Weights of a small GPT-style language model, trained from scratch on English Wikipedia: vocabulary 2048, no biases in attention or MLP.
Each number is 128 + 24 x the weight over the matrix's rms, rounded and kept within 0 to 255. Layers, rows and columns count from 0.

# layer 4 MLP up, 1920x320, rms 0.112, rows 1874-1902, columns 160-239
[[ 92  73 166 165 116 134 160 178 105  55 179 146 131 153 148 134 126 163 107 141 172 146 117 139  89 156 145  76  93  68 166 149 131 148 142 129 152 126 148 116  95 106 146 134 130 149 133  85 135 104 135 131 151 140 119 135 131 134 124 146 110 135 117 132 110  99 159  89  96 136 122 152 111 141 143 113 137 127 125 119]
 [168 145 110 129 110 149 130 130 160  98 124 114 160  91 123 128 148 104 157 138 104  94 108 134 132 128 100 132  99 130 159 162 123  99 114 134 155 154 117 162 147 131 132 116 138 130 117 126  86 149 128 144 119 130 128 125 130 103 181 121 144 147 131 159 154  99  94 101 122 153 114 124 114 114 117 123 143 156  99 132]
 [101 121 148 101 113  77  56 121 101 141 143 193 116 127 153 169 116 114 101 159 138 174 167 137 113 130 127  88 187  93 106 129 187 134 167 123 118 157 166  87 179  90 126  90 137 150 103 147 150 151 152  86 147 126 144 121 160 112 142 100 135 129 121 128  96 118 162 145 147 100 150 120 158  80  95 133 127 126 101 127]
 [150  96 139  99 119 108 162 138 106 152 151 129 104 124 155 169  95  87 168 115 143 139 156 132 148 111 130 148 105 138 134 121 136 172 124 129 139 129 161 136 129 127 116  99 154 125 104 121 136 157 102 115 165  77 117 141 123 123 137 139 140 160 124 106  81 135 141 109 116 126 133 189 130 128 131 141 111  77 116 110]
 [134 133  93 108 150 154  88  96 147 133 152 152 126  70 132 112 152  84 127 112 123 130 139 124 156 141 165 167 193 146  96 139 139 147 114 129 117 123 159  97 143 171 150 151  95 109 141 151 125 163 159  93 133 109 125 130 109 130 127 128 148  93 152 121  93 146 142 122 180 149 130 145 151 147 137 112 160 124 163 106]
 [162 102  99 106 137 148 124 121 145 144 115 129 144 123 110 122 149 123 131  88  79 123 151 127 125  87 105 115 115 118 122 145 140 125 130 116 149 157 175  97 124 119 142 156 118 145  97 142  84 155 153 104 143 131 163 111 114 155  85 101 148 137 133  65 101 139  78 181 114 143  91 114 124 130 173  92 151 103 169 171]
 [130 109 122 147 160 112 153 161 143 128 132 160 166 127 149 144 141 125  95 152 147 109 169 174 130 145  83 116 126 165 150  89 116 123 137 115 137  97 107 109 122 122 117  93 155 114 134  95  85 124 158 111 135 115 104 127 137 123 140 134 113 114 155 124 116 103 144 135 135 121 143  82 144 142 152 107 139 104 156 141]
 [ 93 154 140  94 168 167 130 116  99 101 115 126 149  96 140 143 154 169 156 118 115 143  91 118 132 117 175 142 138 120 139 133 123 105 130 120 144 117 123 110 157 114 185 121 139 138 130 124  99 155 106  66 106 138 151 158 124 126 162 104 156 119 126 126 120 134  85 140 144 124 120 165 105 158 150 106 149 117  90 127]
 [147 122 158 116 124 144 134 127  94 132 129 143 172 106 121 138 143  79 169 136 140 104 146 115 105 169 157 112 136 119 153 119 135 174 156 165 153 111 188 147 152 114  78 143 133  87 131 134 157 150 148  83  87 138 118 128 132 106 102 128 128  92 138 119 111  72 127 130 122 123  94 147 173 114 162 126 124 165 114 138]
 [163 118 153 145 133 162  81 155 148 118 157 108 103 128 149 155 146 129 133 128 116  87 101 175 131 134 133 102 120 120 153 121 108 133 138 137 155 133 145 118 128 151 108 137 166 102 139 122  94 139 146 116 162 147 119 135 100 141  90 174 145 134 124 162 136 147 121 100 122 127 119 166 125  98 125 102  66 129 133 146]
 [100  93 115 113 113 105 151 118 121 136 158 150 115 111 130 134 118 142 116 107 124 165 143 152 133 168 155 109 178 118 103  96 128 156 145 150 123 101 142 117  85  54 107 149 121 165 115 169 126 107 136 152 134  96 118 161  93 129 129 123 139 121 121 157  96 115 140 102 142 122 103 117 117  87  84 139 122 173 112 117]
 [177  82 123 101 107 111 136 142 136 115 154  93  83 113 150 145 131 102 112 136 102 105  94 146 146 125 105 171 114 150 148 156 143 130 110 153 142 122 165 121 132 147  78 128 151  97 116 116  73 114 125 124 123 111  88 103 134 143 127 123 130 142 133 132 116 174 122 123 171  96 147 125  95 116 126 131 125 115 132  61]
 [ 84 151  81  98 101 138 165 141 115 168 151 150 107 149 152 139 124 124 124  89 115 124 132 134 103 117 136  94 160  96 140 115 111 135 119 113 129  97 104 117 117 116 124 106  63  94 158 118 104 106 151 134 156 128 157 128 110 157 108 101 126 119 110 101 159 123 141 121 130 141 140 121 128 130 109 121 110 152 137 117]
 [145 150 132 124 114 103 125 112 106  74 161 142 129 119 117 148 131 120 137 116 140  92 158 112 149 115 125 154 137 131  75 145 132 112 141 131 128 127 142 134 150  90 161 155 137  88 107 102 142 137 116 118 159 107 155 121 120 117 119 163 161  96 149 142 139 112 113 144 128 157 158 106 128 147 100  92 106 156 112 158]
 [156 112 131 132  90 106 100  93 143 138 111 105 131 124  77 117 172 159  85 159 164 146 146 117 118 146 175 143 138 114 137 136 115 152 150 138 166 113 153 107 133 136 149 148 147  90  93  88  93 104 152  93 127 144 124 110 134 147 152 119 128 106 175 109  74 109  97 153 138 163 135 126 160  89 128 110 145 137 145 138]
 [133 158 162 107 142 146 132 139 134 119  98 135 133 163 128 134 123 164 128 129  88 120 160  76 132 144 118 100 118  93 151 122  99  93 109 155 122 121 109 118 144  90 156 131  76 119 127 109 135 139 138 179 127 131 131 154 119  83  93 131 105 158 136 137 139 108  97 102 116 109  92 114 118  96 158 148 127 130 125 175]
 [122 101 106 122  94 108 147  99 154 161 131 102  91 127 107 154 145 164  95 130 135 142 138  90 152 112 123 118 125 139 153 104 127 124 127 129 111 122 130 164 171 182 151 178 106 141 110 106 125 145 137 105 102 136 135 110 168 143 161  89 142 101 111 198 113 116 133 146 128 135 119 138 144 138 123 109 132 162 188 110]
 [127 113  93 138  73 105  91 110 108 117  99  95 154 102 139 130 130 129 121  89 131 137 143 144 148 120 131 114 125 127 150 119 110  97 107 130 132 112  88 109 148 136 125  96 108  95 141  95 150 106 142 168 116 159 140 105 169 165 142 161 134 126 157 148 109 133  91 131 129 105  80 136 105 135 111  90 117 112 123 138]
 [125 130 107 131 129  90 120 135 138 120 100 103 132 144 122 135 110 119 101  97 129 140 123 145 110 118 184 108 109 170 120 109 126 143 145 172 123 100 153 104 100 112 139 109  94 137  98 168 153 128 136 155 152  79 160 125 117 125  89 160  96 143 111  92 100 137 122 171 110 111 121 147 181 140 155 155 165 138 114 160]
 [157 136 119 182 150 129 138 114 112 171 140  97 128 133 152 101 122 150 123 148 125 132 144 110 107 136 106 155 130  95 118 152 130 147 138 130 103 138 102 155 101 126 141 137 135 142  84 162 134 147 137 113 129 160 139 142 117 114 143 184 122 120 106 122 148 168  99  95 124 116 126  90 150 133 138 139 104 106  88 105]
 [126 133 149 118 131 102 116 133  87  97  99 153 149 116 119 114 133 118 105 108 116 164 138  90 142 170 185 114 152 145  99 133 136 154 111 132 106 154 128 130 136 124 148 144 162 154 118 186 111 108 110 112 147 165 128 108 113  77 192 130 128  66 124 110 149 142 122 133 152 142 113 130 142 163 122 122 132 153 125 166]
 [138 136 107 112 167  87 144 135 115 136 102  93 148 125 146 102 142 128  69 146 112 115 117 140 124 140 103  94 128 109 111 150 126 102  77 160 135  86  98 123 125 138 150 147 186 122 127 124 131 149 120 132 172 123 109 149 123 163 165 138 172 148 143 147 150 156 132 111 104 107 157 119 128 128 127 107 159 148 120 145]
 [ 86 132 116 145 116 135 130 119  98 127 130 112 133 108 126 151  82 137 104 145 148 135 124 124 119 105 148 142 178 141 169 120 138 156 168  64 140  97  85 172 145 139 134 129 141 128 134 145 108 165 173  90 109 155  91 121 163 121 124 158 117  99 111 108 129 100 151 111 135  93 153 132  76  93  88 154 106 109 135 166]
 [133 116 112 149 185 141 139 137 125 118  78 165 132 143 146 174  99 111 123 132  84  96 150 113  87 108 116 126  85 129 136 112 117  92 144 119 125 179 130 193 109 102 106 136 106  92  83 118 117 140 143 100 159  99 101 120 112 166 171 136 166 150 122 121 119 123 136 159  67  91 141 161 111 130 115 124 134 136 105 137]
 [105 122 106 111 129 131 120 167 136 120 103 132 128 151 130  97 140  99 113 102 125 126 159 132 123  81 185 108 178  86 142  87  95 211 105 114 142 145 104 130 116 103 155 153 140 124 151 148 141 120 121  83 127 101 101 145 148  98 132 121 107 142  86 112 110 133 164 142 151 173  97  85 148 104 129 123  98 111 121 126]
 [115 108 141 122  97 128 133 171 148 111 141  95 107 166 158 144 163 174 110 125 129  83 117 123 143 172 145 143  85 119 142 100 133 100 156 134 111 164 134 125 117 166  90 131 127  83 128 105 173  92 124 133 141  93 128 131 120 128 157  95 130 161 122  94 132  90  94 127 103 156 105 110 108 138  92 113 142 137 153 192]
 [121 141 134 140 122 101 121 113 172  94 129  75 130  96 144 162 149 103  84 105 104 134  81 137 150 149 132 141 118 146 122 133 169 136 129 109  88 117 127 121 154 139 156 103 158 130 107 119 126 156 122  93 151 133 112  70 141  77 110  98 124 181 116 122 136 130 120 124  81 137 126 105 106 148 122 185 128 159 181 105]
 [151 137 130 117 138 109 135 122 127 126 140 115 134 138 156 128 108 117 153 112  98 138 134 166 103 134  90 141 113 149 101 160 129 118 145 100 148 101 188 122 128 116 142 118 118 143 163 141 113 163  88 148 160  98 123 177 184 166  95 134 130 136  80  83  90 130 137 131 105 139 127 124 114 116  79  82 144 112 159  97]
 [124 133 106 122 119  94 151  89 134 128 143 122 136 108 153 120 110 113 132 174  98 125  97 122 125 127 141 158 118 107 134 151 141 139  78 147 110 190 127 170 155 109 130 152  94 127  79 157 105 114 108 151 155 147 124  96 130  97 112  94 137 144  87 148 123 123 134 122 142 136 159 167 119 143 141 115 133 128  99 119]]
# layer 4 MLP down (transposed), 1920x320, rms 0.105, rows 1874-1901, columns 160-239
[[138 153  95 102 137 141  84 117 129 130 129 175 118 132 140 114 129 122 138 103 105 110 136 111 157 109 129 147 112 146 125 115 186 144 118  89 116 125 121  63 160 112  92 121 130  94 131 162  87 127 106 149 106 152 113 126 114 143 144 109 141 133 120 135 165 127 141 124 148  96 115 181  97 133 121 130 115 147 114 105]
 [162 159 136 148 147 109  98 152 137 122 141 137 152 134 180 108  86 108 130  78  97 167 110 148 131 101  90 159 101 108 152  95 151  95 147 148 116 135 118 114 159 117 151 131 153 142  96 150  99 125 145 127 119 197 102 158 160 123 165 103 171 133 126 143 130 132 118 133 143 122 140 142 154 153 123 109 156 150 141 113]
 [117 169 125 132 122 123 131  73 120 108 153 124 102 138 140 113 143 163 118 122  85 169 116 159 137 135  80 119 107 105 124 153 111 175  90 142 124  83 138 118 168 120 131 127 117 121  85 120 102  65 112 160 153 124 102 152 127 111 124 137 126 114 114 125 169 109 180 104 117 121 123 102 142 101 160 128 141 128 122 124]
 [136 113  64  89 127 138 162 133 111 119 141 142 160 135  81 123 134 145 151 141 131 120 131 139  85 166 134 159 143 172 122 123 126 162  98 116 120 119 125 138 123 124 133 105 102 158 112 144 150 131  98 113 110 156 139 120 122  95 149 147 128 144  79 111 132 125 138 131 134 152 141 175 132 157 151 106 151 122 151 128]
 [110 159 150 120 110  90 146 149 142 112  82 129 174 131 109 138 107 130 154 126 155 146 170 175 181 171 127 107 161 125 123 128 118 152 133 107 134 135 114 119 106 140 104 101 114 156 129 102 113 145 179 163 131  95 132 127 143 146  92 111 115  79 147 114 133 147 100 138 163 155 163 129 153 154 153 127 151 161 130 130]
 [116 139  99 151 105 107 127 117 116 146 101  88 143 155 132 118 128 131 110 147 149 133  96  95 148 147 168 190 131 114 142 156 131 139 144 146 131 159 107 112 109 139 112 136 110 134 122  91 154 101 107 141 166 118 113  97 103 128 141  75  88 199 109 109  97 110 118 104 102 116 140 126 119 133 149 130 141 104 122 146]
 [141 153 116 200 123 148 127  92  97 172 130  94 141 182 132  78 127 150 136 130 120 154  80 132 145 118 109 137 134 124 130 125 112 169 115 163 127 125 116 176  97 130 113 147 123 145 127 124  95 161 112 157 123 199 160 128 150 135 132  99 140 132 162  99 127 111 128 146 141 127 141 160 111 135 129 109 128 122 149 153]
 [121 160 156 139 147 160 169 155 125 107 150 111 138 143 135 123 142 125  81 134 126  99 125 129 150 117 105 113 134 140 104 117 118 159 114 143 153 128  93 166 144 111 142 111 189 122 136 159 107 144  98 109 114 157 129 135 177 123 119 132 128 137 110 171  57 148 119 141 116 119 137 114 136 128 120 158 148 117 126 135]
 [101 120  96 126 125 130 148 124 134 111 123 109 138 126  79  95 131 152 137 137 137 103 168  88 145 107 123 145 108 143  99 133 171 139 120 100 124 132  90 106 177 149 101 121 123 130 161 111 147 136 157 191 116  98 134 145 148 131 176 136 100 151 156 140 155 151 144  65 105 124 133 154 132 109 127 101 137 105 134  95]
 [148 135 118 156 126 142 124 140 118 118  87 162 124 147 120 129 108 118  96  91 107 174 162 138 125 152 139 153 125 115 108 139  84 161  97 133 151  99 165 147 152 154  87 153 173 105 159 138  68 107 141 117 125 126  95 109 103 139 105 111 153  97 107 128 138 149 120 122 120 187 126 149 119 111 102  97 121 138 116 149]
 [122 150 140 163 107 139  73 164  89 129 131 118 145 120 140 112 110 117 127 140 108 104 132 115 149 115 102 120 103 131 151 161 133 125  82 113 127 118 131 107 123 118 141 127 148  76  92 144  87 134 120  69 120 102 126 138 102 138 145 166  66  80 128 155 134 172 164 133 105 162 132  97 100 108 182 118  76 134 119 156]
 [139 111 150 115 135 129 118 100 189 129  98 104 157 136 142 110 118  95 102 139 137 111  91 113 129 201  69 113 108 129 172 146 150 121 108 159 148 122 151  96 111 121  88 144 113  98 108 123 130 109 136 118 179 117 152  88 121 125 149 138 134 169 145 103 111 106 156 139 111 115 147 121 147 138 125 155 119 132 149 125]
 [152 123 119 138  94 113 123 136 147 162 138 119 104 140 118  76 121 133 150 155  94  71 137 162 120 170 110 121 101 130 115 130 155 107 170 123 115  85 132 119 139 151 108 136 111 142 129 122 127 175  86 133 177 157 133  97 152 119 145 134 125 131 121 140 118 119 128  87  91 147  94 110 121 135 100 120 182 118 132 115]
 [152 121 130  71 135  96 118 126 119 128 146 133 120 165 165 117 106 115 104 137 122 173 147 139 105 166 133 128 122 112 129 177 111  98 105 149 130 144 136 125 117 145 124 107 140 127 146 141  99 113 119 155 133 154 124 154 126 152 110 112 151 164 131 135 134 106 136 149 110 120 156 116 100 126  81 114 112 129 136 170]
 [117 109 136  99 123 138  85  90 110  97 116  85 171 172 118  86 124 134 133  97 138 138 145 132 134 169 137 101 130 154 126  99 104 194 115 118 123  98 109 137 141 142 109 183 124 129 100  93 154  86 160 112 181 116 125 138 120 119 142 126 143 110  98 131 132  95  85 150 132  93 147 100 148 102 169 144 135 108 120 130]
 [130 148 102 116 130  92 156 120 115 137 128 108 119 128 163 134  85 156 128 111 116 153 116 136 105 118 118 127 100 159  88 182 122 135 162 127 131 134 121 112 103 175 117 107 135 121 107 139 107 150 113 116  73 109 146 187 125 157 158 108 124 142 148  99 133 141 136 124 133 100  95  83 159 104  92 111 143 142 129 122]
 [115 139 153 140  90 101 123 144 132 161 109 150 119 143 160 114 120 159 170 138  83 122 129 125 143 132 138 145 139 130 152 122 143  88 123 123 115 106 111 128 120 157 169 124  95 118 137 127 130 131 129 115 112 106  98 127 116 117  81  95 145 118 125 161 145 135 123 140 170 100 120 146  90 174 164 154  89 128 105 128]
 [139  89 146 129 116 113 142 141 137 147 102 147 158 132 154 142 135 172 123 157 134 140 146 138  96 137 136  95 120 122 133 111 119 176 137 132  94  91 159 125 153 108 119 176 121 178  92 122 131  85  93 107 107 142 106 161 123 134  66 131 139 104  92 143  99 156 108 137  96 110 149 102 162 127 139 136 125 121 133 135]
 [119 127 156 188 115 137 118 143 139 108 110 119 101 145 140 120 117 145 124 101 147 120  97 140 142 149 125 134  67 146 156 137 111  98 141 150 100 167 110 113 115  99 107 150 118 144 127 116 105 123 146 129 139 134 121  84 152 133 111  98 104 164 134 105 150 134 115 128  96 177 152 174 124 148 150 111 155 102 127 155]
 [146 112 134 129 133 140 119 134  94 117 122 165  87 132 122 170 139 151 124 147  80 150 108 121 155 101 141  95 165 158 162 141 108 107 143 116 138 115 149 141 129 152 125 117 153 112 133  94 125 120 137  84 104 151 142 133 123 126 110 121 149 126 137 128 133  85 188 129 123 119 144 157 119 141  99 104 139 110 106  92]
 [126 109  83 128 121 139 139 111 154 119 171 107  95 125 148 153 124 157 118 118 119 139 120 122 120 117 133 106 119 164 149 111  95 124 107 160 108 115 126 113 160 179 133 124 119  74 131 122 129 142 109  71 121 118 138 139 174 138 160 114 207 152 116 130 157 137 130 134 122 138 138 107 110 127 131 126 124 102 157 106]
 [136  60 135 135 119 126 100 129 167 166 150 111 190 101 134  80 137 121 134 146  92  94 112  72 148 154 104 126  88 105 148 147 145 144 130  98 111 113 117 142 111 145 195 158  95 123  90 121 115 126 132 144 104 175  99  99 157 125 147 128 101 144  97 104 120 138 100 127 142 127 154 119 101 138 128 124 120  90 153  78]
 [121 114 152 119 125 167  85 111  71 100  99 110 163 125  97 122 153 101 112 116 150 147 136 120  73 123 152 133  59 154 127 169 138 154 108 125 128 124 144 153  92 159 120 150 122 152 167 157 148 117  89 114 148 122  72 160 180 130 121 119 147 158 133 172 155 109 149  80 118 131 150 150 159 155 116 126 164 120 157 134]
 [136 139 146 129  81 175 158 108 127 119  85  89 149 146 123 147 137 162 116 114 139  92 108 121 175 105 119  74 107 137 113 115 133 154 178 132 142 129  79 151 123 135 117 123 155 130 143 129 130 130 147 157 122 131 138 145 145 174 162 156 130 146 157  82  73 134 111 138 104 145 152 149 116 122 118 137 104 108 126 135]
 [113 134 121 123 130 117  98 165 123 170 115 126 129 103 144 152 121 138 112 143  89 116 115 168 149 117 115 124 106  94 126 123  99 149 151 126 129 139 117 106 138 159 145 138 143 148 134 130 132 111  93  74 126 128  73 148 108 106 120 133 131 169 134 123 163 130 150 132 132 106  61 118 159 116 149 154 172 113  94 101]
 [148 130  92  77 138 153  81 141 113 130 147 133 123 159 117 129 134 104 157 127 135 123 121 167 135 140 142 130 159  92 106 108 142 117 118 113 107 124 155 140 140 113 137 129 128 149 106 183  95 156 118 135  80 105  84 139  91 109  70 143  63 126  87 179 122 127 177 127 102 119 156 138 128 141 101 145 128 105 120 127]
 [129  98 128 139 168 106 144 139 111 117 137 147 168 146 128 116 162 150 157 100 111  75 112 124 152 171 141 104 136 151 124 104  84 158 134 108 138 160 111 126  92  63 155  76 110 154  76 183 144 110  91 142  93 158 138 129 131  87 117 128 117 147 108 132 131  97 129 123 126 117  95 144 136  78 147 110 133 133 110 143]
 [116 112 132 102 132 125 117 146 120 121 120 131 163  93 107 123 110 135 103 147 125  93 134 107 144 122 169 122 120 124 153 113 120 152 154 143 110  89 168  85 155 152 143 175 151 140 120 106 144 127  75 139 107  72 169 160 104 157 129  94 129 154 129 116 147 168 103 111 171 152 140 127 120 120 143 115 100 136 157 174]]
# layer 4 MLP gate, 1920x320, rms 0.105, rows 1875-1902, columns 160-239
[[ 92 122 103  91 106 181 126  94 106 133 122 115 156 166 102 147 102 119 127 149 194 122 164 115 109 129  99 129 137 161 150 128 122 160  95 143 150  81 117 146 127 101 166 172 146  92 137  93 116 142 165 169 192 140 123 157  84 111 134 132 153 136 103 164 104 144 141 165 135 161 115 105  97 115 134 119 132 121 127 134]
 [126 146 163 168 122 139  84 135 134 135 145 113 118 130 166 125 134 112  96 147 132 145 124 149 119 160 122 127 161 137 124 129 143 107  99 130 109 132 121 134 141 117 137 109 150 134 103 143  84 103 141 116 131 147 193 105 153 154 135 119 154 130 132 154 140 180 164 125 130  94 128 103 133 114 102 104 140 137 104 125]
 [139 171 146 129 155 119 130 116  77 167 156 121 130 119 125  92 124 141 118 188 137 135  91 138 119 106 124  77 121 113 140 106 136 110 123 145 115 164 131 105 120 135 142 110 142 122 144 126 126 132  98 142  96 154 101 143 137 110 122  95 127 140  94  70 103 120 116 120 116 128 145 139 115 116 153 131 111 124 127 152]
 [105 147 100 115 123 108 120  87 109 181 122 109 138 117 120 137 144 123 147 178 128 113 124 120 124 106 162 144 133 108 117 143  96 118 160 123 136 128 121 152 162 140 122 176  70 142 108 134 147 128  97 128 183 132 116  60 116 134 129  91 123  93 115 152 107 123 104 103 115  96  78  64 133 159 145 150 129 116 141 163]
 [150 187 134 137 148 117 161 126 146 100 129 110 113 125 110 104 133 166 126 129 116  86 122 120 121 115 100 118 115 153 127 127 138 119 136 151 131 183 117 118 132 149 117 106 148 112 130 114 158 163 123 146 173 168 128 118 119 151  98  88 166 109 145 134 115 140 167  97  57 140 114 122 131 134  84 144 130 137 106 100]
 [132 160 142 148 156 121  90 137 149 111  91 124  83 114  95 131 163 139 167 121 160 124 143 115 167  97 104 164 145  98 169  85 156 119 128 107 136 121 142 134 106 125  92  92 108 154 143 139 167 133 110 184 172 114 137  92  92 158  99 152 111 131 116  98 119  94 129 157 128 127 137 106 132 153 134 117 114 132 143 124]
 [ 92 154 101 127 169 149  66 106 101  78  82 139 100  68 181 159  57 162 120 136 116 124 173 145 151 146 131 124 122 112 118 130 151 142 139 135 131  91 129 121 107 128 124  84 149  97 133 118  99 103 106 150 122 191 104 146 132 119 154 159 141 114 128 128  88 112 158 111 134  92 162 125  91 123 123 164 171 123 135 121]
 [118 167 117 107 109 116  96 157 122  92 127 110 157 141 191 132 114  99 132  93 151 109 140 147 132 129 141 133 117 116 155 129 148 109 140 128 137 154 163 182 116 149 165 154 124 120 118 110 167 112  65  58 123 135  70 110 163 110 135 134 135 132 139 133 121 136 129 126 132 108 119 150  99 110 139 143 178 127 141 120]
 [131 162 113  87 108 129 102 113 117 116 139 101 108 129 134 181  47  90 140 106 135 115 152 125  84 149 166 111 131 115 111 131 115 171 143 174 152 162 171 112 154 132 111 122 116  86 105 109 117 100 135 111 104 136 135 128  91 164 123 128 106 106 142 154 106 149  90 128 138 175 124 113 118  82 187  84 113 101 129 155]
 [116 121 127 121 156 138  81 126 141 113 132 139  96  70 102 101 129 117 107 129 122  96 123 118 123 123 135 168 150 165 123 133 127 145 120 130 122 187 105 108 127 123 124 125 126 149 133 141 157 120 138  74 128  86 171 156 136 144 128 122 127  87 112  99 129 137  97  97 130 168 118  99  97 103 106 162  88 155 104 150]
 [125  89 104 126 143 178 149 179 123 134 116 126 128 127 111 127 139 146 125  81 154 125 193 104 146 124 125  79 146  97 166  88 127  97  71 129 155 124 123  87 120 118 153 143 141 110  70 123 155 151 112 100 111 137 173 137 122 168 134 132 151 146 122 148 121 110 140 118  67 139 126 137 112 104 102 159  83 130 172 130]
 [153 138 127 140 127 161  86 152 161 159 130 163 143 124 114 132 178 152 121 118 104 149 160 141 153 131 122 129 130  99 116 168 152  97 136 101 139 123 157  97 104 105  91 164 169 124  91 154 134 105 120  80 112 111 116 141 102 154 123 107 103 121 150 110 141 109 153 114 118 158 105 131 145 160 100  71 126 112 135 175]
 [143 137 127  96 129 132 146  70 194 159 109 139 142 105 176  69 140 152  88 118 102 146 105 123 139  85 154 152 142 114 114 174 148 101 125 126  98  88 119 125 148 159 111 154  99 112 100 102  92 120 176 132 148 130 148 145 143 142  80 110 163 157 110  88 132 131 114 103 117 118 118 120 152 113 124 109 148 182  69 124]
 [145 156 129 139 186 118 118 153 147 109 118 107 115 155 168 151 160  97 157  94 147 124 139 123 173 118  68 154 116 157  94  86 167 105 140  94 136 159 141  96 157  97  96 133 173 132 151  97  65 156  85 155  94 174 110 131 117 137 115 177 108 127 165  96 176 143 139 122 163 118 149 147 164 123 110 163 132  90  80  89]
 [105 101 106 100 107 154 140 162 133 135 151 102 168 133 109 116 170 123 118 115 143 129 180 135 111  77  96 147 129 163  89 103  78 164 168 151 151 124 115 111 154 128  82 116 133 102 188 186 139 155 125 105 175 123 100 123  86 154 156 145 114  89 150 139  95 134 110 135 102 113 100 129 121 124  83 131 125 118  97 162]
 [111 152  94  93  93 109  99 140 116 143 122 136 124 123  84 126 130 137 134  71 134 178  93 128 132 217 119 121 138 139 119 133 108 101 138  91 159 128  96 121 128  93 150 101  99 112 177  94 122 112  92  82 126 107 130 144 159 104  83 141 122 126  94 115 129 171 126 133 179 124 166 136 164 158 101 170 152 108  79  92]
 [149  68 106 117 113 131 111 125 128 130 153 113 145 116 132 136 166 143 127 126 110 156 111 105 128 151 131 105 119 108 117 120  82  92 150 115 129 151 138 144 128 126 119 113 132 128 117 166 102 141 110 103 141 169 123 157 165 126 162 128 153 116 135 141 131 113 139  94  97 136 122 125 120 154 131 140 116 188 140 148]
 [133  93 116 170 110 127 139  97 131  77 121 126 153 130 140 165  78 105  83  92 169 117 131 190 138 132 128 131 116 117 129 169 106 155  99 117 112 115 138 137 125 136 146 133  99 148 138 126 147  81 107 105 138 105 112 149 130 139 116 114 139  96 127 147 136 115 144 175 133 150 102 165 139 146 150 186 122 121 137 169]
 [112 144 125 114 133 132 172 125 113 148 114 115 161 107 145 163 169 124 105 122 110 135 141 132 168 134 102 108 137 152 130 122 120 108 113 155 133 140 132 121 140 110 112 142 153 108 111  74 140 129 125 114 159 114 164 156 144 152 151  99 103 121 137 124 116 146 185 117 176 135 166 117 117 136 122 119 131 150  90 121]
 [159 114 106  86 118 137 122 141  75 100 122 108 113 107 163 135 125 100 125 130 119 166 148 183 117 160 122  65 133 109 100 121 111 137 175 179 145 159 102  90 131 133 104 133 143 102 131 166 119 136 107 116  98 125 139  89  90 129 136 107 111 116  72 100 118 115 125 145 150 142 116 119 125 113 179 160 134 125 129 142]
 [128  94 132 127 123 116 141 131 108 136  97 107 207 135 138 110 103 133  93 141  94 136 125  87  91 191 105 108 132 114 145 147  92  93 114 148 173  89 132 136 103 112 139 129  88 103 134 113 120 138 140 169 147 141 153  77 163 157 162 111 135 129 133 130 154 116 113 150  96  96 137 103 113 165 157 137 120 137  96 117]
 [131 141  96 105 158 105 138 130 116 138 116 147  85 101 125 101 108 174  71 123 142 145 137 154 138  92 133 118 110 129  88 146 138 159 128  98 167 141 128 111 116 102 130 111 138 134 135 142 109 121  95 141 156 150 111 152 134 113 101 131 148 121 110 104 140 129 130  86 126 125  95 102 126 130 136 151 153 146 120 135]
 [138 127 135 128  95  84 161 110 130 136 107 121 145 130  92 105 127 160  75  72 140  90 102 137 132 137  96 133 160 114 121 133 162 103 145  95 117 133 110  62 130 151 139 146 174 145 167 127  79  63 136 138 102 126 104 152 185 124 123 112 146 134 127 137 154 133 130 120 155  95 114 128 107  90 110  76  97 129  85 114]
 [ 82 107 124 111 129 149 137 117 157 118 146 140 117 122 174 134 116 171 120 138  67 114 142 173 126 144 170 134 154 144 132 124 157 129 128 123 137 159  63 150 141 110 118 124 126 103 115  80 101 123 105 132 124 142 108 135 139 118  97 113 126 140 109  99 190 121 107 125 157 105 146 107 172  97 209 103 131 143 138 126]
 [148  93 186 105 151 163 201 134  84 113 112 158 124 119 168 129  96 125  90 142 138 118 169 105 132 110  93 131  93 169 137  93 147 157 129 114 125  99 211 115 159 110 174 105 116 132 116 135 172 131 110 107 124 141 130 123 121 160 118 106 154 132  71 113 134 165 205 149 104 145 147 135 177 161 110 146 108 142 131 149]
 [ 85 135  88 114 118 112 131 128 154 113 177  68 172 120 102 132 111 106 119 102 118 171 152 144 108 119 137  92 167  93 120 139 161 170 127 125  95 133 157 120 144 140 102 137 197 136 169 128 118 152 164  99 163 150 140  60 144 139 157 143 108 161 162 136 115 144 134 142  94 141 120 117 111 128 109 133 109 153  90 130]
 [158  85 101 137 131 141 146 113  87 125 141  63 112 127 112 116 163 138 119 138 148 118 148 136 139 114 159 138 164 149 138 156 121 133 107 127 122 139 111 111 160 103 131  80 111 123 158  86 139  90 149 119 156 113 153 141 112 108 142 143 141 157  75 160 155  98 137 130 128 162  90  68 153 114 140 167 135 134 122  77]
 [120 126  85 105 126 157 134 124 124 171 159  63 114 118 159 124 104 148  64 128 145 104 178 148 134 131 141  79 151 146 169 136 116 164 150 167 146 106 141 104  85 159 165 111 121 127 150 109 129 116 106 139 115 143 192 135 115 147 119 101 147 138 149  98 123 131 137 155  98 113 123  72 130 135 127 150 123 133 132 156]]